config = dict(
    n_layer=10,
    d_model=768,
    n_head=18,
    n_kv_head=18,
    head_dim=64,
    d_mlp=2048,
    vocab_size=13015,
    activation='swiglu',
    norm='rmsnorm',
    norm_place='pre',
    norm_eps=1e-05,
    positions='rope',
    rope_base=10000.0,
    rope_fraction=1.0,
    qk_norm=False,
    attn_scale=0.125,
    bias='none',
    tie_embeddings=False,
    parallel_block=False,
    init='uniform',
    init_std_qkv=0.0158,
    init_std_o=0.0,
    init_std_up=0.0158,
    init_std_down=0.0,
    optimizer='adam_atan2',
    lr=0.000541,
    beta1=0.9,
    beta2=0.95,
    weight_decay=0.56,
    lr_head=0.00552,
    grad_clip=1.0,
    warmup_steps=257,
    schedule='wsd',
    decay_fraction=0.938,
    decay_shape='linear',
    final_lr_fraction=0.0,
    batch_tokens=131072,
    seq_len=1024,
    doc_mask=True,
    train_tokens=1236000000,
    steps=9430,
    dataset='wikipedia_en',
)
Each number is 128 + 24 x the weight over its row's rms, rounded and kept within 0 to 255. Layers, rows and columns count from 0. The size above them is the row's rms in percent of the matrix's.

# layer 6 MLP gate, 2048x768, rms 0.027, rows 1013-1021, columns 384-511
size [ 93 101  80 101 113 104 100  96 109]
[[ 93 107 124 134 116 125 108  86 133 131  95 103 106 121 136 121 137  99 123 116 118 135 150 106  98 146 124  95 125 141 171 110 169 107  91 128 140 149 118 159 144 144 163 112 127  99  89 119 126 115  62 163 144 119 101  92 136 156 151 103 187 104 132  74 192 125 113 153  80 130  80 130 109 129  91 145 101 117 103 144 127 128 120 102 139 168 174 156 135 127 138 106 161 156 154 140 179 113 109 118 117 140 154 126 160  92 129  83 139 153 136 130  99 148 115 125 151 125 134 120 102 101 121 125  94 129 115 105]
 [126 115 138 118 101 185 173 113 200  96 148  78 119  97 141 112  93 169  93  95 109 155  99 129 113  90 104 111  96 158 138 171 122 122 130 157 148 139 128 126 160  79 159 122 115 123 159 147 127 154  91 101 132 115  79 130 142 122 139 138 148  84 132 135 164 133 186 133 127 126 134 122 124 150 151 112 140 152 100  92 171  94 111 146 157 126 123 130 139 131 111 147 170  99 100 158 119  70 112 142  99 160 150 124 111 155 110 131  97 180 108 135 163  89  95 115  69 177 132 110 128  92 142 148 131 136  93 118]
 [108 138 140  79 161 109 113 150 124  73 147 161 106 120 160 134 177 133 145 119 113 135 125 118 106  74 114 101 133 128 131 115 146 135 109 119 135 143  90 141 119 112 145  94 145 134 139 159 147 101 131 113 130 167 143 140 163 135 133 121 117 163 139 170 134 160 116 150 172 104 111  84 158 108 155 113 149 142 109 124 129 154 106  82 114  76 118 139 120 126 152 143 108 148 136  89 126 108 126 159 117 115  78 109 156 178 113 132 175 107 151 130  82 151 111 149 156 108 158 127 128 116 107 124 112 122  94  91]
 [108  89 167 117 155 106 161 129 108 154 143 131 118 135 112 142  98 114 104 138 117 144 131 163 110 162 127 137 123 129  84  93 150 157 120  93 115 130 155 112 100 132 115  89  68 180 129 123 150 181 111 129 114 145 119 166 109 160  90 120 174 153 124 128 135 100 116 145 124 151 159 162 108 149  64 121  86  94 161 127 143 141 107 144 123 140 159 134 121 136 105 124 159 126 147 147 146 153 109 101 147 144 121 134 163 122 116 130 108 111  72 103 164 127 125 110 135 161 143 159  91 153 112 125 114 151 129 155]
 [152 168 159 124 136 143  98 155 130 130 112 118 163 154 139 119 123 126 141 134 130 162 160  95 134 137 166  86 118 143 139 153 129 166 116 138 125 145 153 147 113 120 134 107 116 168 150  77 122 140  81 165 119 168 122  90 105 171 112 126 151  88 139 129 104 151 139 125  77 131 158 138 127 154  91 132 145 165 102 141 159 179 102 147 131  80 153 111 142 139 102 152 139 148 145 161 134 150 162 142 131 133 134 115 114 148 144 121 107 151  87 107 162 120 112 128 167 154 135 169 128 131  86 139 118 112 108 156]
 [160 105 152 136 145 160 129 129 140 120 142 150 127 128 146  88 122 130 141 160 119 160 108 130 120 111 111 142  91 114 144 138 120 132 164 132  87 142 164 186 141 131  86 170 105 107 144 139 132 107 106 145 142 107 130 122 103 107 102 150 118 152 147 121  93 127 141 143 180  94 134 144 100 134 114 103 126 143 150 107 143  98 128  96  95 112 133 130 148 171 127 134 127 145 122 109 147 149 132 111 134  98 110 118 123 152 118 138 142 134 140 109 123 116  93 146  88 162 145 120 127 143 134 144 132 121 131 112]
 [122 120 103 136  95 143 178 163  86  68 153 164 124 118 123 112 201 112 107 173 117 127 124 147 126  75 125 142 130 148  90 132 119  78 109 121 145 131 171 122  94 111 101 117 165 104 109 132 114 163 129 136 126 133 143 172 166 126 140 151 174 162 156 122 140 144 125 123 153 101 147 147 133 157 129 137 114 128 135 135  79  95 130  79 169 133 140 121 135 149 181 137 171 101 158 128  67 118 152 135 146 115 131 117  98 157 142 128 112 106 125 170 145 130 151 133 170 158 159 117  87 144 115 139 137 110 105 179]
 [ 95 135 140 150 145 138 147 132 121 119 102 101 111 129 138  58 157  92  96 109 181 100 112 105  88 126 145 101 112 163 135 157 112 149 185 134 141 100 109 155 117 135  96 109 126 147 116  96 121 125 112  94 131 123 189 114 120 134 137  91 150 102 101 167 130 127 170 166 107 117  97 186 132 131 115 170 180 147 115 125 141 152 145 140  97 132 137 120 123 101 120 154 143 142 109 150 139 121 156 145 124 125 149 138 115 162 133 121 156 131 106 108 125 160 141 147 125 126 138 126 169  78  94 139  98 119 117 130]
 [150 127 130 127 127 111 151 152  83 157 101 127 128 109 106 148 122 120  95 110  88 132 132 135 112 169 136 161  94 130 117 161 122 148 146 125 134 105 133 143 108 134 124 115 105  84 126  99 143 127 129 137 134 133  83 131 121  67 117 126 126 146 162 150 123 106 118 132 125 104 135  90 178 141 147 125 109 150 159 180 112 135 124 140 134  99 141 114 125 122 119 106  81 112 135 146 122 167 110 115 158 112 147 141 137 138  96 128  97 114 145 113 157 135 134 122 110  94 132 100 136 125 140 119 120 146 114 149]]
# layer 6 MLP up, 2048x768, rms 0.0265, rows 1013-1020, columns 384-511
size [ 94 100  89  98 106 102 101  92]
[[161 123 132 164 117 120 174 156 189 159 143 120 103 157  92  98 104 129 101 137 143  83 131 121 120 115 134 114 165 128 144 139 115 141  87 136 135  95  97  94 133 103  88 143 104 166 121 151 115 145 182 132 132 177 103  97 140  87 100 134 137 114  86 107 142 122 182 131 136 131 108 103 126 112 144 155 142 139 162 183 120 103 134 129  99 147 173 154 106 114 160 112 192 111 132 108 118 109 143 119 162 104 139 136 119  97 138 151 134 176  76 123 134 148 162 131 140 147 116 174 169 112 157 149 127 119 153 134]
 [109 143  91 121 132 108 109 137 120 143 125 122 117 114 122 118  94  96 156 168 165 134 130 120 133 146 151 155 149 117 119 136 122 142 107 145  89 134 129 170 102 126 114 122 114 141 141 121 116 150 124 170 105 153 127 137 134 133 163 109 129 132 144 101 100 132 128 129 137 119 128 102 155 103 117 106 127 148 154  93 156 148 131  91 101 110 157 100 164  59 123  96 110  83 123 136 131 118 159 108 128 130 132 145 100 129 129 151  66 130 139 108 154  93 120 119 159 185 141 164  99 155 128 142 139 181 141 136]
 [124 136 126 116 147 104 112 120 153 130 109 156 150 131 164 108 125 136 120 103 144 141 151 144 172 122 115 100 129  95 129  53 127 144  92 128 172 138 110 142 117 133  94  65 101 143 109 124 126 115 149  88 132 124 119 124 155 140 108 102 125 128 109 143 113 124 109 103 112 136 149 130 132 129 122 124 145 119 106  88 155 136 130 124  58 121  86 185 129 168 162 114 175 133 180 125 139 147 131  94 164 116  87 106 144 145 101 125 145 112 126 116 143 119 143 155 167 135 144  87  94 129  77 125 167 122 128  88]
 [130 154 136 166 154 152 120 127 130  79 146  89 122  78 151  98 135  77 212 144 122 123 106 109 133  96 102 153  99 124 134 130 132 134 114 152 143 108  90 137 147 146 102 130 131 128 148 100 155  90 111 122 121 121 129 165 136  89 131 102 140 148 138 131 128 147 144 140 115 117 122 139 171  92 117 122 170 150 128 109 121 153 147  99  99 114 108 136 140  72 118 146 105 119 167  59 134 112 133 139 164  84 145 139 112 142 108 113 135 153 128  76  83 152 171 140 154 141  93  69 136  86 139 131 130 150 144 123]
 [144 152  51 119 185 102 128 147 154 129 133 109 106 139 134 170 165 133 103 123 114 144 121 162 127 147 119 159 121  95 106 149  87 146 127 108 162 133 142 149 151 189 129 115 134 116 110 149 106 157 114 128 132 150 161 150 147 137  93 137 164  83  90 128 147 146  83 139 154 123 140 112 133 131  98 161  98 143 121 133  92 132 136 115 131  72 135 130 120 173 106 158 161 142 117  94  83 114  81 156 111 141 113 129 131 121 117 120 163 108  99 160 142 177 124 131  94 132 110 118 110 126 142 153 121 110 179 112]
 [122 152 105 127 129 134 127 145  91 156 148 122  78 139 174 155  95 123 141  99 140 160 146 134 120 140 115 142 114 115  97 124 143 148 111 136 168 159 135 137 130 147 150  77 133 135 167 114 123 115 141 102 137 113 153 144 117 146 121 131 141  98 122 139 147 126 147 145  77 102 146 143 160  76 130 154 151 153 139 104 124 162 152 162 144 143 132 127  80 121 103 125 163 122 147 133 127 136 133 134  85 138 172 136 137 135 123  98 130 143  89 135 124 109 115 130 119 126 118 117  90 127 121 121 100 165 136 186]
 [163 176 131 123 134 154 194 115  58 107 152 115 103 125 128 108  95 155 152 126 122 113 131 129 130 108 126 130 209 146 149 109  96  89 153 144 176 158 160 125 107 129 137 127 174  92 142 114  97 127 133 169 127 132 130 149 138 135 124 157 165 131 144  85 148 141 165 106 110 126 137 104 165 123 118 151 123 152 149 166 114 154 131  89 136 148 161 111 158 129  89 147 143 141 111 147 114 137 149 129  83 107 127 161 102 130 143 179 115 130 119 119 128 150 147  82 152 141 107  96 136 143 135 114 135 185 106 102]
 [127 117 153 107 156  95 140 139 163 152 123 133 130 180 168 132 176 168 120 124 178  96 126 145 125 131 112 114  94 115 118 105 125 140 100 132 178  86 102 152 125 136 131 135 140 150  95 134 117 140 161  90 108 148 122 126 152 134 108 126 114 130 135 121 129  94 150 114 134 132 128 124 132  90 154 133 147 171 150 123  74 153 116 133 156 122 108 162 106 144 110 145 154 123 112 140 135 147 122 168  85  94 134 131  97 112 172 144 179 115 151 146 110 144 137 143 131 147 122 124 120  89 108 110 102 145 152 137]]
# layer 6 MLP down (transposed), 2048x768, rms 0.0252, rows 1013-1020, columns 384-511
size [ 91 101  88 100 104 105 102  92]
[[158 110 143 149 123 142 131 138 114 122  89  99 106 120 156 136 121  94  60  93 136 147  85  89 170 146 164 101 114 150 130 149 137 120 108 163 134 166 143 162 121 126 163 122 100 124 110 128 103 154 121 131 138 144 127 124 130  93 149 113 141 185 158 123 170 151 177  84  99  97 151 150 171 116 113 121 140 159 103 143 120 180 187 102 123 161 125 154 107 100 135 101 153 143 143 142 142 111 131 140 178 145 109 151 101 117  80  99 136 108 130 157 114 100 117 162 115 141 125 122 135  62 125 165 173 125 131 140]
 [152  99  89 145 110 139 169  87 136 123 129 161 166  93  89 128 121 116 131 116 165 123 145 112 132 147  72 121 133 146  94 113 160 115 137 123 138 137 129 151 127  83 104 173 142  73 155 119 123 137 165  79 184 157 132 202 151 123 151 134 128 113 125 147  82 141  99 130 137 167 125 115 123 151 166 147 171 149 171 139 130 118 182 128 139 139 119  83 148 137 100 124 108 116 171 135 118 146  94 106 100 124 141 112 113 154 139 168 163 154 122 123 126 137 142 117 124 147 144 145 170  98 109 148 142 117  99 111]
 [128 129  95 171 145 151 164 140 114 143 114 135 157 160 126 114 149 105 119 154 148 160 104 136 152 143 150 131 130  97 111 122 130  90 128 193 149 128 131 121 143 146 154 113 135 139 156  92  95 155 124 104 103 121  94 123 132 109  79 149  97  86 136 127 131 135 132  98 124  87 127 172 146 104 135 116 108  94 142  73 123 117 139 114 142 149 117 127 133 169 156 131 176 114 106 100 111 134 154 111 129 182 128 119 128 117 125  99 121 142 118 138 133 137  89  66 150 166 136 115 141 104 107 129 147 149 124 204]
 [134 109 148 124 126 127 135  93 111 132 106 156 151 141 106 156 146 122 133 122 109 136 114 105 116 102 172 171 135 140  77  90 109 112 130 134 126 126 118 116 108 159 146 107 111 117  81 126 114 111  97 149 148 141 124 130  92  93 129  97 122 126  85 130 126 123 126 153 152 121 127 124 147 127 138  95 133 123 158 122 144 132  97 125  96 126 168  90  71 102 124 150 115 148 125 114 130 104 137 111 161 140 143 113 132 150 145 115 137 107 118 137 104  80 123 131 124 141 141 103 117 146 132 152  73  74  84 131]
 [125 150 122 117 112 117 134  96 139 144 118  86 103 105 114 130 120 116 124 107 107 148  55  99  54 152 150 115  95 143 133 131 118 114 141 117 126 128 125 130 142 131 102 122 144 116 169 136 106  90 154 119  97 165 110 142 167  81 153  91 122 138 159 162  98 101 146 199 119 165 112 160 185 151 142 143 122 103 111 161 172  95 129 149 121 113 132 128 125 120 152  99  92 140 105 124 116  95 171 133  93 108 188 108 158 122 122 149  90 149 136 157 135 167  76 159 172 171 117 143 140 131 160 172  12 144 139 123]
 [157 114 146 130 105 129 120  89  84  88 122 100 121 132 146 143 104 134 141 143 132 152 187 161  35 123 116 125 134 115 141 118 108 147 127 162 114 131 156 148 160 179 122 100  97 122 127 141  78  62 151 157 100 143 158  97 118 157 106 116 143 112 145 153 121 137 125 224 132 119 162 137 117 130 131 119 153 126 186 135 139 167 150  96  88 168 135 117 111 175 131 107 126 122 130  87 124 135 109 134 115 114 137 109 192 134 153 159 103 166 159 124 134 113 117 104 111 152 110 109 117 120 152 109   0 123 112 155]
 [144 142  67 107  77  79  89 127 102 116 119  77 126 156 121 108 124 117 106 102 104 109 178 133 125  96 102 108 151 135 161 142 137 140 128 131 129 100  73 127 114 123 139 153 133 164 181  88 173 156 131  93 144 122 136 125 119 116 175 178 100 110 138  74 175 137 165 130 124 165 101 123 122 197 113 127 131 114 149 158 161 158 150 109 119 132 133 147 153 111 161 144 125 136 137 135 173 115 131 129  96 156 136 101 117 132 171 115 116 156 202 142 123 135 137 137 141 159 131 141  85 163  89 147 161 186 118 135]
 [149 121 108  96 145 140  68 131  90 148 155 168 105 134 122 108 120 103 121  97 108 156 106 127 160 158 144 174 155  69 125 164 132 111  88 144  77 112 165 118  94 134 148 132 128 127 169 113 142  92 106 156 120 132 120 151  81  71 153 106 136 144 119 118  99 141  98  68 135  75 127 151  98 169 148 113 130  94  73 132 124 105 118 135 120 102 123 137  85 185 112 147  96 145 125 133 117 132 142  89 138 180 118 112 119 136 154 141 128 108 112 113 133 135 173  99 129 122 113 145 121 128 108 138 172 122 113 127]]